Part of a small language model's weights: learned positions.
Each number is 128 + 24 x the weight over its row's rms, rounded and kept within 0 to 255. Layers, rows and columns count from 0. The size above them is the row's rms in percent of the matrix's.

# layer 10 attention value, 320x320, rms 0.0261, rows 18-38, columns 0-63
size [110 112 113 101 112 116 113 108 110 106 105 103 111 111 102 104 102 102 101 109 107]
[[110 158 109 165 150 120 136 125 125 119 151 111 105 144 136 154 118 127 121 154 105 131 134 120  92  73 137 110 172 118  85 140  78 152 112 131 123 105 124 123 154 143  99 142 125 174 152 141 132 165 134 111 129  81 109  92 125 107 129 162 138 102 113 129]
 [136 136  91 109 121 113 110 141 115 121 133 110 113 121 125  40 121 143 130 147 143 164 144 127 148 164 158 102 117 151 113 123 118 119  91 164 123  86 104 143 137 143 180 151 145 118 115 110 123 141  81 169 139 128 170 140 126 153 145 126 131 136 121 107]
 [177 120 106  90 116 134 108  79 117 117 157 122 135 132 151 134 129 160 132 135 128 142 113 128  98 105 135 172 102 154 121 122 128 127 129 104 116 132 103 140 152  69 102 121 107 116 103 113 163 127 166 156 144 137 112 157 149 108  93 108 147 162 116 126]
 [151 106 135 110 123 118 170 142 155 114 110 124 105 151 123 140 155 155 114 110 144 110 102 146 152 120 131 156 120 143 153 122 114 126  89 118 118 136 137 155 136 118 128 155 120 126 165 105 114 137  96 130 112 150 122 155 123 117 118 187 117 136 140 141]
 [133 127 102 111 180 138  96 113  93 143 125 122 123  83 127  94 120  95  89 143  81 171 124 114  75  79 121 135 123 134 110 115 110 117 125 179 126 127 109 139 144 155 139 159 104 115  94  98 132 128 127 160 136 112 128 151 137 137 109 126 133 103 102 113]
 [142 114 136 113 173 124 133 112  93 138 135 129 122 113 120 173 124 110 116 131 158 142 122 181 145  80 135 121 122  95 134 142 111 112 138 102 136 130  98 149 147 126 143 119 147 109 176 114 114  99 127 156 104 124  90 114 152 127 112 170 131  92 107 169]
 [135 157 131 130 137 124 116 150 104 126 122 104  88 141 140 111  92 139 121 116 114 160 122 156 145 131 135 123  91 113 118 121 135 102 115 109  84 177  91 145 117  99 133 122 187 136 108 154 111 144 146 121 130 175 148 172 116 145 122 120 145 146  73  54]
 [154 116 152 106 145 139 128  79 153  96 138 149 135  76 157 113 150 125 174 146 112 130 145 150 176 111 123 168 107 151  95 144 156 109 172 157 112 122 108 103 109 127 148 104  94 128 138 106 121 119 175 110 151 122 154 119 106 151 125  86 130 163  79  68]
 [113 119 159 138 110 176 117 121 127 153 145 126 118 183 117 157  97 144 134 154 112 145 129 133 133 144 134 163  96 110 130 132 153 192 129 133 156 138 123 138 116  93  81 164 137  94 119 110 132 119 125 156 108 164 154 153 131  72 122 118 130 141 159 127]
 [133 140 106 134  94 139 105 132 113 113 115 112 123 141 131 116 130 131 129  95 136 126 160 147 138 120 143 142  73 117 136 147 127 115 130 131 115 164 152 151  99 129 126 107 158 152 145  99 113 154  98  69 100 142 129 135 144 161 112 125 143 102 140 121]
 [153 104 117 131 121 117 136 154  95 125  82 155  85  93 136 115 124 151  91 141 150 140 102 147 108  67 118 138 134 190 144 130 164 106 135  98 136 132 197 142 139 138 169  85 121  92 131 124 103 101 162 162 136 111 105 139 149 131 131 104 137 134  99 104]
 [117 141 118 112 150 118 144 123  89  96 124 102 124 106 106  71 154 132 169 121 114 141 113 149 152 142 124 140 107  89 110 131  95 152 139  79 130 173 160 157 114 136 123  88 161 122 128 117 123  85 115 157  90 163 146 131 190 151  99 140 165 122 143 127]
 [172 106 159 151 142 153 137 169  99 143 105 126 134 117 132 142 128 134 124 128 128 117 132 143 175 164 151 133 170 139 154 132 126 121 111  88 124  74 138 143 149 133 143 121 105 102 177 107 134 114 126 139  86 133 124 136  99  99 176 149 116 124 146 141]
 [103 122 138 115 145 153 110 108 105 145 110 104 115  81 131 106 126  98 109 129 151 130 146 121 117 120 134  98 116 140 114  98 139 105 110 104 141 172 113 157 116 140  96  97 111 128 156 102 148 104 140 132 176 118 139  94 112 143 141 101 133 114 101 156]
 [ 95 157 139 122 123 151 128 134 120 116 157 123 120 158 126 117 168 100 169 109 163 115 143 123 154 108 114 119  89 118  92 111 182 123 167  83 140 180 118 135 101 116 107 104 128 147 133 172 146 129 146  85 136 179 122 147 137 168 118 138 128 127 140 115]
 [154 109 139 109  97 129  99 142 151 160 138 121 169 116 154 133 100 147  97  80 122 130 147 128 176 154 135  89 164  83 113  98  96 150  73 122 127 134 124 128 142 131 112 139 145  84 148 144 169  88 103  88 121 146 130 132 129 139 160 101 127 116  95 131]
 [179 122 116 127 133 102  93 123 134 140 124 126 161 101 128 115  94 152 165 103 173 147 113 126 119 141 136 168 138 100 112 151 144 130 111 111 160 141  98 125 137 120 100  95 108 112 120 171 149 156  98 131 126 111 145 169 106 146  88 129 125  80 151 101]
 [129 121 115 131 121 170 112 100 139 161 139 125 133 142 129  68 100 156 138 124 136 159 181  98 101 126 148 184  83 103 149 123 132 132 126 116 111 131 137 109 159 149 156 119 136  90  95 153 138 129 135 124 128 113 132 122 161 160 163 105 130 114 124 111]
 [133 122 120 142 141 181 136 158 114 155 140 117 143 138 117 133 131 128 145  82 187 109 129 162 129 130  69 148 148 126 118 102 178 143 102 118 131 151 112  93 101 119 138 112 111 123 134 164 122 111 122  77 102 136 126 152 149 106  93 145 129 144 118 141]
 [114 134 119 133  96 119 121 120 143 131  67 113 152 156 121 130 151 119 137 156 150 134 149 132  91 116 109 127 162 114 102 153 132 152 168 169  57 127  76 117 108 108  80 129 126 173 200 116 122 132 130 113 128 171 137 126 129 123 134 114 130  90 101 109]
 [120 129 123 152 179 148 104 163 123 123 119 129 115 113 140 155 119 100 149 115  78  81  97 100 131 114 109  79 142 115 140  97 126 116 122 129 144 121 147 122 146 131 135 135 127 137 163 110 162 131 132 112 129 131 167 129 143 115 140 108 119 121 122 122]]
# layer 10 attention output (transposed), 320x320, rms 0.0614, rows 18-37, columns 0-63
size [110 113 111 105 114 109 110 108 113 103 108 102 114 113  94 103  97  96  97 106]
[[ 83 176 171 103 188 119 116 112 142 145 113 132 132 131 138 139 119 145 128 115 123 153 118 126 117 169 119 116  84 139 164 141 150 130 115  92 148 142 123 111 110 140 161 101 142 142 103 119 153  71 141 138 119 122 146 197 162 129  93 108  98 154 153 150]
 [114 100  97  96 131 172 131 115 147 134 102 120 138 123 152 162 146 113 105 121 146 142 102 134 116  99 117 121 172 120 109 145 160 116 135  76  97 182 105 108 127 110 120 161 127 161 145 123 112 130 171 136 111 103 106 103 105 159 100 133 154 158 123 138]
 [110 134 168 138 142 113 163 152 125 120  99 146 150 129 139  90 132 148 104 136 176 102 137 147 154  94 101 118 131 122 133 106 107 168 118 147 150 142 140 113 105 124 147 144 167 149 166 137 132 148  99 139 122  99 129 112 131 125 167 119 131 108 123 122]
 [110 122 126 134 142 157 150 137 116 147 149 156 153 124 115 120 118 131 140 113 143 111 212  92 106 143  79 143 159 128  74  86 122  76 131 122 113 142 103  86 106 118 132 107 168 101 146 102 126 103 104 172 112 153 128  71 117 146 139 143 145 137 110 108]
 [145  87 127 131 132 119 105 102 121  80  82  98  85 153 119 140 129 160 115 110 150 154 102 136 161 143 115 105 137 133 130 151 170 201 134  85 134  93 138 131 140 114 129 121 124 127 132 143 150 111 169 101 126 114 140 143  97 154 106 105 176 132 129 127]
 [101 114 152 131 121 130 126 115 131 103 118 134 126 129 134  95 154 130 165 119 140 111 119 131 146 111 107 109 131 108 104 133 128 176 109 132 156 114 124  96 127 124 135 145 121  88 134 105 127 139  96 141 146 112 131 111 109 122 193 104  69 150 141 123]
 [136 159 115 125  77 133  97  85 121 115 139 152 139 113 132 143 172 117 110 100 128 103 107 137 133 131 119 122 144 153 158 144  95 169 166 164 137 121 136 105 138 122 124 154 108  99 176 110 149 121 104 117 152  74 109 100 143 103 135 135 107 109 134 171]
 [145 142 130 145 100 139 134 175 149 151 117  88 115 129  89 102 143 111 113 146 131 124  91 160 148 143 148 115 157 101 116 136 132 173 113  99 135 111 125 147 119 115 113 142 142 144 156 138 131 135 111 129 100 181 118 135 154 128 127 117 106 106 122 162]
 [164 157 145 132 132 115 170 143 125  79 150 113 137 122 227 134 136 141 110 100 139 121 180 102 131 117 143 138 172 111 167 120  70  96 153 131 123 107 113 129  86 149 165 138 140 113 143 165 119 139 121  73 170  61 118 104 146 123 171 145 123 140 126 113]
 [158 123 120 130 201 108 114 103 105 150 113 136 123 109  68 174 115 131 164 169 140 102  96 114 123 164  98 140 138 214  99 158 139 142 106 149 110 121  86  97 146  97 112 141 111 174  85 116 133 104 127 164 102 162 108 177  82 130 104 119  81 105 132 135]
 [140 106 140 131 104 108  94 106 141 187 173 123 155 118 106  72 123  79 117 140 164  98 128 150 142 161 131 115 126 131 114  98 121 172 138 122 126 104 135 156 138  87  90 140 100 133 126 132 142 158 144 135 143 156 144  81 104 107  83 119 125 106  91 121]
 [147  97 109 133 171 155 114 106 135 154 134 134 100 105 177 177 101 147 136 122 127 161 167  92 122 116 150 149 186 165 122 164 147 111 145 148 105 113 136 103 129 131 121 144  99 134 129  93  68 142 108 104 118 147  95 138  86 112 109 144 122 143 103 120]
 [ 81 108 116 128 108 127 146 116 112 135 146 134 154 164 129 126 134 106 122 152 113 139 147 113  58 151 147 134 106 123 117 135 123 132 122 159 155 158 118 155 129 124 132 118 123 136 129 142 101 141 111 133 163 149 112  88 134 141 116 154 129 168 111 111]
 [131 130 112  99 101  82 142 123 105 115  98 146 121 142 106 161 131 157 100 153  94 157  95 147 135 136 113 106 128 106 150 116 134 180 127 110 126 120 133  92 136 127 150 167 143 138  91 166 159 129 141 119 129  88 111 132 117  89 138  86 137 106 164 135]
 [126 139 106 142 160 102 149 120 123 146  65 141 135 132 108  89 143 115  97 158 157 139  95 129 122 125 114 114 145 165 118 116 106 114 144 158 151 114 145 145 154  89 156 100 153 116 117  85 130 112  94 134 120 125 148 118 122 119 128  90  83 122 165 156]
 [101 112 134  93 142 103 118 101 100 128  99 113 126 154 118 162 138 124  92 105 183 121 129 144 131 104 100 153  95 139 144 131 167 119 185 146  79 172 102 163 162 155 185 135 116 129 104 131  61 141 142 152 119 110 118 129 116 123 112 145 134 115 124 110]
 [120 109 150 122 128 130 129 139 128 104 142 115 159 129  94 125 142  96 138 141  98 105 180 133 102 114 100 129  78 133 108 108 178 114 152 113 115 101 145 108 173 112 140  78 191 129 151 126  89 126 155 157 137 150 120 105 144 110 156 111 133 147 164 141]
 [134 161 153 129 121 121 119 127 157 109 195 104 146 114 169 118 138  92 146 142 126 150  82 145 101 126  79 149 146 180 124 118 117 142 118 135 123 104 115 150  95  52 141 127 109 158 128  88 143 149 154 144 101 132 154 132 112 145 155 115 127 100 143 121]
 [109 142 112 127 150 116 153 134 137  91  97  74 104 143 150 118 171 141 112 166 126 103 163 103 149 108 114 141  98 125 105 145 111 124 131 135 117 109 121 127 138  98 138  99 117 145 111  80 159 148 100 134 154 112 139 101 136  95 152 126  55 121 188 116]
 [116 151 102 155 135 124  88 131 146 122 108 151 121 142 209 111  84 139 140 136 139 151 158 174 165 143 151 130 110 144 103  86 122 143 131 139 149 140 128 129  93 138 127 159 164 116 109 143 130  78 141 164 155 124 126 126 116 165 107  84  46 155 151 162]]
# layer 10 attention query, 320x320, rms 0.0385, rows 32-63, columns 0-63
size [ 97  95  98  82 102  95  79  98 106  97 102  99 104  90  89  83 115 100 103  79  90  93  94  79 105 110 107  97 112  92 104  87]
[[118 115 133  96 135 134 149 131  99  99 149 110 111 119 119 115 167 146 111 136  93 192  98 125 114 128 157 117 153 127 144 178 151 159 120 182 151 110  89 117 115 153 109 123 124 104 136 147 144 178 102 110 156 121 126 114 116 203 126 112 141 144 113  99]
 [ 94  90 170 141 128 106  85 139 143 157 164 135 145 121 122 104 126 162 103 115 121 171 105 152 113  67 109 132 159 159 104 111 133 104 142 161 133 149 103 106 145 131  99 130 157 151  98 175 162 107 170 154 140 113 104 149 136 112 114 155 133 107 116 152]
 [156 137  73 129 142 122 151  56  98 122 178 136 161 162 161 139 116 111 112 135 142  76 140 138 142 116 128 151 123 132 122  85 134 180 158  91 149 162 144 146  96 108 121 134 121 129 131 124 131  81 145 165 120  63 119 136 127 103 102 122 160 142 103 128]
 [153 107 106 111 136 108 146  87 111 144 124  97  78 141 117 165 149 148  85 121 107 121  76 126 127 139 111 101 108 156 133 121 102 167 168 136 175  95 127 121 109 146 163 138 172 110 148 113 116 118 107 190 113 162 102 121 133 133 140 148 173  81 141 130]
 [142 118 150 142 110  94 110  91 134 180 184 102 128 160 138  87  93 155 128 129 166 179 132 143 137 105 183 106 114 140 104 117 136 146 129 138 134 168 139 117 126 120  95 129 157 125 122 148 176 100 154 146 120 162 121 136 142 121 121 136 140 132 113 150]
 [107 101 146  86 177 128 121 147 147 132 100 114 150 143 124 148 138  99 129 140 148 104 125 114 175 118  71  91 143 131 115  81  69 119 121 129 139  84 107 124 122 122 122 134  92  90 108 108  96 133 129 106 153 136 146 107 113 164 153 125 138 123 117 115]
 [133 181 123 125  93 130 114 136 101 136 137 176 149 152 116  96  97 121 164 138 115 130 165 156 133 113 154 152  93 139  85 167 112 152 125 124 106 146 150 105 135 109 103 139 104 133  99 151 134  93 181 113  96 133 138 125 122 117 158 139  94 102 113 143]
 [108 152 116  95 150 170 131 113 146 157 121 131 122 170 105 154 136 134 155 126 155  79 146 130 121 123  86 139 113 115 137 115 134 147 130 129  75 137 146 143  98  59  91 139 135 108 175  95  99 103 104 142 152 181 131 106 123 167 127 127 145 132 166 120]
 [109 140  92 120 152  99 135 145 140 121  92 116 135 133 115 175 156 135 130 133 159 109 104 133 116 144  68 146 129 157 104 137  89 121 131 106 137  87 138 132 165 145 113 121 102 141 126 111  92 127 124 137 148 126 108 132 115 108 131 130 117 109 171 121]
 [138 122 162 140  88 110 173 146 166 162 145 152  98 110 111 163  94 126 116 121 137 140 130 111 131 131 129 107 100 116 108 116 144 150 137 148 102  63 137  99 148 142 129  86 173 119 121 115 106 106 128 126 143 159  91  95 121 109 142 136 108 110 134 152]
 [178 162  99 150 133 154  93 144 110  88 144 127 149 121 133 125 172 165 128 144 145 136 112 101 117  91 133 125 147 154 126  92  74 116  99 130 119  95 169 144  98 136 126 162 126  99 146 148 107 102 133 144 140 161 114 131 114 121 131  98 145 131 151 128]
 [141 142 130 106 112 151 117 176 118 133 117 116 150 127 118 162 153 100 130 155  94 100 108 116 118 164 124 148 102 122 139 135 105 105 122  82 166 156 112 128 103 171 147 123 118 108 120 123 149 132 174 135  91 160 166 121 196 101 153 150 106 137 103 114]
 [119  74 166 115 113 134  98  81 141 135 172 168 135 124 126  96  90 121 138 150 145 128 127 140 142 128 180 105 141 101 154  99 150  95 147  92 126 114 104 119 147 144 164 127 181 161 113 121 171 124 165 147  90 101 181 143 115 143 110 128 116 139  96 148]
 [145 124 112 156 166 201 137 103 137  97 136 163  99 166 142 133 162 163 113 127  96  99  89 103 120 120  99 131 155 152 173 159 115 103 121 160 116 123 121 142 104 111 170 167 147 118 160 126 151 101  79 129 107 140  90 150 142 177  71  99 139 158 125 107]
 [148 112 139 133 118  91 171 168 103 174 147  86  74  97 154 176 108 160  91 123 109 156 100 152 108 137 130 147 115 145 126 158 147 129 131 184 122 169 112 107 114 111 112 136 115 115 112 116 165 152  72  93 138 120  82 123 163 129 128 123 132 105 103 120]
 [125 127  84 141 201 124  92 103 120 105  99  67 102 126 136 167 136 120  97 120 127 120 104 144 108 123  90 123 148 157 141 140 104 137 147 151 141  80 139 129 112 145 154 157  98 106 174 144 111 145 126 183 131  95  81 129 114 118 103 113 159  97 124 108]
 [ 71 133 125 106 184 156 138  82 119 117 116 134 105 136 134 155 133 123 147 169 150  88 160 126 151 148  84 153 100 110 155 130 135 147 163 131 125  98 134 166 134  83 144 141 121 127 166 110 114 148 129 186 128 107 113 127 118 118  88 113 133 126 137  94]
 [159 105 131 155 143  60 140 147 133 151 124  86 123 106 156 147 109 149  83 100 106 112  73 130 116 119 127  99 139 138 113 139 120 115 130 185 177 122 133  93 121 152 146 135 150 129 103 152 146 122 118 153 123 103  73 146 122  85 127 129 149 113 108 129]
 [117  97 155 128 135 166 169 126 159 130 159 158 104 142 123 120  94 142 151 122 133 122 151 135 146 136 150  95 123  94 166 124 124 149 112 168 127 125 116 108 120 121 115 144 117 158 129 126 134 117 114  98 125 130 159 114 103 163 102 120 133 122 120 101]
 [ 90 129 185 121  97 153 134 178 131 139 148 149 115 123 124  91  97 125 173 109 137 143 175  93 124 153 136 114 115 136 132 102 149  99 106 130  83 159 136 150  91 109 116  81 128 135 141 131 180 141 152  93 112 142 129 108 110 109 134 131 100 160 133 156]
 [153 132 131  99  84  73 162 106 127 135 140 151 122 108 127 120  97 123 131 143 117 124 145 155 133 139 187 149  84  90 122 130 143 131 148 107 135 125 117 134 170 158 169 122 161 144  91 131 149 121 197 147 114 109 118 143 125  94 134 173 119 134  96 151]
 [128 129 146 161 107 127 105 136 121 133 144 135 137 146 117 131 149 165 107 125 109 178 108 127 118  86 144 129 148 114 105 152 133 103  92 171  99 110 153 128 139  76 125 147 165 115  96 172 115 118  72 130  97 188  98 119 143  86  81 138 123 155  90 139]
 [150 126 112 143  72 106 145  87 139 145 146 171 164 133 125 123 128 144 112 112  89 139 126 138 104 121 182 148 130 116 124 178 201 134 113 127 135 134 127 115 148 121 104  99 175 142 101 127 151 121 123  90 105 142 150 132 149 131 137 149 118 126 130 153]
 [112 104 149 142  94 126  79 121 137 148 140 164 160 115 103 104 138 126 116 139  95 170 113 149 114 125 149 136 162 120 114 197 151 112 120 116 125 109 101 134 143 137 101  97 146 158  91 138 153 129 140  92 104 121 192 141 158 120 154 141 100 114 134 139]
 [ 84  80 171  91 152  86 155 122 140 151 136 102  95  86 149 116  93 128 114 120 157 177 116 140 156 140 150  51 165 141 131  96 109 111 141 155 178 117  91 124 122 149 135 144 114 114 131 137 132 126 105 130 132 115 127 168 103 140  94 111 164 108  78 104]
 [136  88 165 106 161  90 145 117 144 177  86  89 134 119 111 140 148 157 106  99 129 170  97 128 116 113 138  92 158 108 155 127 124 101  94 188 145  91  98 104 147 147 128 121 161  99 101 144 155 116  56 105 143 155 113 132 139 132  98 143 163 124 140 127]
 [159 123 121 116 169 106 126 111  92  82  96 103 119 107 134 183 157 146  96 107 140 133  87 102 139 125 108 115 145 152 143 149  90 106 130 178 138  93 150 128 103 181 164 143 116  80 133 154 135 159  94 134 142 108  71 131 128 108  88 124 132 111 147 121]
 [140 135 128 107 158 194 171 105 150 109 116 125 102 123 131 172 128 137 140 119 172  66 140  86 154 139  91 108 134 116 178  81 106 127 118 136 125  87 144 127 107 129 172 132 119  98 178 114 132 125 112 158 152 113 136  98 123 143 119 111 142 118 128 112]
 [148 141  76 129 106 145 152 131 133 104 111 119 139 141 126 176 136 123 143 124 129  85 140 134 148 166 122 135 110 124 113 114 120 140 119 102 168 105 172 142 107 131 115  96 134 108 124  86  77 110  91 112 104  90 150 113 141  61 146 151 121  91 117 110]
 [124 105 135 167 142 125  67  80 113 147 129 154 158 107 121  82 139 125 133  98 109 140 123 127  85 109 166 125 146 137 105 148 170 123 121 149 107 108  97 147 118 112 125 146 200 150 140 123 120 145 147 150 103 111 121 171 105 138  98 108 135 123 137 152]
 [ 67 132 123 134 137 171  80 136 152 113 149 140 136 127 153 125 136  95 143 161 125  87 143  83 128 126  96 139 116 162 154  68 107 147 157 106 105 144 103 164  80  87 103 153 131 131 171  84 122 163 133 150 134 105 149 149 133 177 144  98 135 122 138 108]
 [170 164  63 173 105 118  76 142 102 127 147 115 125 140 120 109 143 142 124 108 112 149 104 129 102  95 131 153 107 149  95 151  90 177 163  73 118 138 141 103 148 135 107 154 154 155 140 121 101 106 151 135 130 121 120 147 101 117 157 164 144 151 166 154]]
# layer 10 attention key, 320x320, rms 0.0349, rows 32-63, columns 0-63
size [101  96  90  85  90  88  81  90  98  89  98 105  96  88  86  84 105  93 113  82  87  92  89  81 107 103 117  87 100  85  97  90]
[[116 136 132 118 105 147  94 179 143 161 141 105 114 113 119 126 132 137 135 139 142 131 107 125 122  97  96 114 125 123 107 170  75 139  89 149 101 139 115 108 134  80 110 160 122 115 147 155 162 149 106 155 118 119 141 174 157 140  97 126 155 165 127 127]
 [113 127 186 119 182  87 105 108 123 128 123 133 150 129 209 159 149 108 105 128 164  95 116 143 115  69 136 130 163 143 106 139 136 125 126 169  99 124 141 152 118 107 105 119 136  96 116 146 147 150 131 130 117 152  92 103 117 119 107 120 123 143 120  98]
 [137  56 109 121 122 149 102 149 122 146 104 155 144 137  61 140 142 163  90 140  98 133 160 141 101 119 135 152 115 137  92 153 128 138 119 144 112 126 128 118 131  86 172 114 153 139 108 127 130 129 145 131 125 113  93  98 129 120 105 100 121 164 137 137]
 [151 116 125 149 142 161 129 173 109 136 126 104 143 122  71 141 135 153  84 152 100 109 143 146 118 108 118 173 115 127  86 135 158 123 106 108 110 119 100 107 144  66 116 127 149 140  93 127 124 140 130 123 159  95 111 102 125  61 144 154 153 152 144 165]
 [115 111 196 118 151 133 168 115 112 116 134 154 132  97 206 143 110 110 130 139 146 112 125 164 128 151 135 111 159 150 144 133 119 121 138 123 125 143 146 157 130 141 149 128 112  97 100 128 150 103 130 133 127 118 118 115  91 107 102 119 132 113 108 121]
 [ 99 138  64 158 142 144  66 193 138 139 117 105 154 140  60 135 141 139 105 108 139 127 107 110 119  96 133 159  96 126 142 121 142 118  93 111 134 113 123 118 135  85 134 114 144 120 145 121 104 111 120 123 115 120 186 115 145 130 149 140 120 140 139 156]
 [132 133 107 108 121  80 125  66 146 118 110 141 127 113 189 131 133  97 126 138 109 173 123 113 144 113 164 166 129 133 109 110 109 168 133 120 137 106 141 140 145 178 133 149 111 117 130 124 122 117 152 142 144 193 141 119 134 182 136 149  98  94 128  95]
 [126 130 109 129 131 160  95 177 155 133 132 137 139 145  45 119 136 155 108  90  86 126 142 106 132 128 142 162 119 120 122 136 121 152  98 126 122  99 130 121 133 100 112  93 142 115 153 132 111 105 116 101 125 129 129 100 153  81 143 127 133 161 112 153]
 [125 154  97 134 137 117 126 156 148 126 106  89 147 169  61 117 122 115  91 117 153 112 130 139  91 126 119 137 111 132 136 116 162 119 114 115 123  92 116 114 145 135 108 106 138 144 109 132 113 147 119 106 136 103 131  82 162 119 157 156 130 123 148 158]
 [130 141 139 115  85  74 154  85 141 115 126 119 166 123 226 106 122 121 160 135 130 159 102 139 160 156 127 128 169 132 125  90 136 140 152 121 110 106 150 114 114 163 120 134  84 112 128 140 131 117 150 122 151 149 143 124 126 162 157 131 146 113 174  80]
 [122 130 106 133 113 181 152 186 144 163 153 112 136 123  94 113 124 169  99  96 113 144 164 112 118  94 114 124 106 105 151 143 117 136 103  99 139 126 105  96 120  99 131 119 138  98 112 132 104 123  76  62 142  94 101 106 158 101 166 131 125 133 171 174]
 [151 137 109 123 157 147 129 126 101 147 133 121 130 130  32 153 137 129 141 139 146 157 150 118  98 133 123 117 112 158 127 131 149 166  99 189 113 160 156  91 142 115 130 158 137 166 174 144  90 159 119 132 124 125 152 119 125 145 130 115 109  93  97 121]
 [126  98 205 106 125 117 127  73 125 102 118 157 123  93 196 148 124 127 126 130 106 108 143 176 153 155 137 110 124 123 150 110 108 102 147 127 132 159 141 139 122 144 121 150 100 125 146 118 152 140 163 186 115 142 128 144  73 126 132 117 127 122  86 101]
 [129 139  96 129 156 168 114 154 141 110 139 122 130 108  79 135 130 154  80  93 108 113 133 101 109  85 140 135 109 116 118 138 119  98 100 120 152 100 127 124 101  85 151 124 132 128 146 142 116 122 114 129 142 142 111 109 153 121 100 124 139 161 148 140]
 [146 158 135 104  99 103 134  84 116  96 139 130 109 145 194 119 119 148 184 160 148 138 130 107 128 124 121 132 154 160 143 141 128 146 148 112 113 132 144 112 108 138 129 133 138 120 129 140 171 128 149 131 156 115 114 159 125 160 123 146 158  90 138 137]
 [117 111 102 151 140 165 110 204 132 147 108 100 139 144  28 127 158 139 108 120 139 134 118 114 129 117 110 139 106 108 105 165 124  86 105 124 119 112  93 117 145  87 142 117 165 140 147 101 111 136  89  95 139 104 132 121 144 113 145 141 140 113 150 169]
 [138 105 129 162 122 154 102 162 128 119 106 151 173 148  39 147 153 150 102 132 105 142 125 138 114 159  89 132 156 107 111 153 108 125 119 129 115 126 121 136 105 122 135 108 147 117 163 125 114 100 143 139 130 138  85 107 113  73 154 138 115 145 158 134]
 [128 159 136 117 144 121 147 126 136 111 158  95 145 137 212 125 107 142 131 143 138  95 126 119 146 128 118 105 152 123 108 138 137 105 154  97 100 112 108 118 127 143 137 115 123 146 106 128 141 150 119 105 137 127 116 130 134 125 115 163 156  97 157 121]
 [102 122 113 127 116  84 138  82 155 107 123 140 107 103 165 121 102 102 149 149 101 109 152 123 152 141 191 122 138 107 164 120  92  74  91 112 154 149 116 117 150 143 124 139 116 150 145 115 142 107 142 151 139  94 211 143 111 118 120 120 137 138  68 111]
 [145 161 170 102 114 122 175  68  99  81 121 146 113 105 202 133 128 121 179 123 128 129 114 136 140 170 105  93 173 121 153 119 117 142 169 124 112 151 159 145 111 174 111 123 110 107 146 135 148 111 127 158 114 109 102 138 101 147 121 115 135 107 117  88]
 [153 105 153 119 106  98 138  76 120 123 127 140 113 101 206 132 108 101 152 157 133 157 135 149 152 176 136 118 153 148 115 116 135 128 150 135 146 150 143 146 139 164 145 148 101 130 115 136 133 131 163 141 132 176 120 132  84 125 122 120 123 112 108  92]
 [136 162 168 155 103 157 148 124 134 143 146 145 114 117 169 130 122 153 118 113 110 155 158 132  90  92 116 112 125 129 116 127 123 118 109 165 144 149 139 138  93 136 124 120 114 115 108 137  90 120  88 128 124 134  86 152 117 122 140 156 131 131 141 121]
 [136 133 148 102 121 112 143  55 118 136 159 140 120 115 211 115 119 134 121 138 133 149 145 142 140 138 146 119 124 154 117  96 125 144 151 141 152 140 138 134 124 142 130 129  77 140 115 158 145 138 141 151 122 166  96 138 128 145  96 123 132 159 105 101]
 [153 139 184 119 128 100 163  60 128 119 146 140 123 137 175 112 115  93 129 143 139 126 130 158 116 137 124  83 148 150 129 117 118 136 134 139 111 163 137 139 141 169 106 152  97 133 140 132 124 167 132 178 124 137 115 128 131 167 132 123 129 126  95 119]
 [122  96 144 160 131 104 108 124 118  88  93 115 166 107 166 164 123 107 142 145 139  90  96 169 155 124 129 129 155 108 140 127 131 107 132 124 112 146 107 135 118 100 105 141 144 153 112 132 163 110 158 180 107  86 163 134 105 142 100 105 150 120 123 147]
 [116 173 134 148 158 162 166 152 120  96 146 111 131 128 200  88 117 133 102  97 145  82 140 118 132 109  93 118 114 140 129  96 146  78 129 122 129 176 137 110 131 110 111  95 104 121 148 158 130 149  96 127 125 103 142 145 136  81  97 138 172 156 119 135]
 [172 161 123 134 138 181 156 155  91 138 163  73 135 131 125 117 141 151 104 118 147 141 107 102 132 144 104  85 150 117 134 134 149 125 116  87 144 157 118 107 118 134 162 125 140  93 154 143 100 140 114 115 122 155  91 126 170 118 136 125 181  74 159 147]
 [113 118 116 130 144 132 115 155 123 119 118 113 147 106  48 129 118 135 127 106 108 120 136 105 130 143 125 129 121  88 140 116 128 101  92 104 146 119 119  98 115 118 122 135 138 135 155 133 111 120 100 103 157 120 151 115 144  91 147 135 144 138 143 128]
 [182 106 116 130 107 142 138 120 121 134  96 116 152 164  12 122 132 156 105 144 107 170 170 134  84 127 135 149 124 115 101 113 123 148  96 144 120 127 129  96 131 136 113 126 143 176  88 109  89 153 136 122 154 117 121 126 157 149 131 145 130 122 155 138]
 [115 143 174 117 127 155 118  97 133 123 128 152  97 118 193 119 138 137 129 122 115 123 143 132 159 142 115 118 144 141 118  96  90 104 152 132 133 114 108 149 120 131 130 130 129 121 150 128 145 124 122 134 148 154  98 131 124 128 120 139 125 147 118 124]
 [103 111  98 113 128 130  57 139 127 139 133 146 146 127  56 159 140 159 131 158 133 149  85 130 137 118 114 142 159 121 110 132 108 151 137 120 110  98 109 111 106  91 108 143 148 128 182 115 129  98 136 144 120 137 102 130 132 151 125 107  86 135 132 127]
 [111 111 109 117 119 141 100 146 142 176 132 113 100 141  84 128 116 146 107 120  99 109 159 129  97  64 118 155  90 134 110 149 122 139 129 150 131  92 113 109 158 100 108 108 141 146  86 120 117 133  98  73 139 118 110  86 145 122 133 141 111 175 132 167]]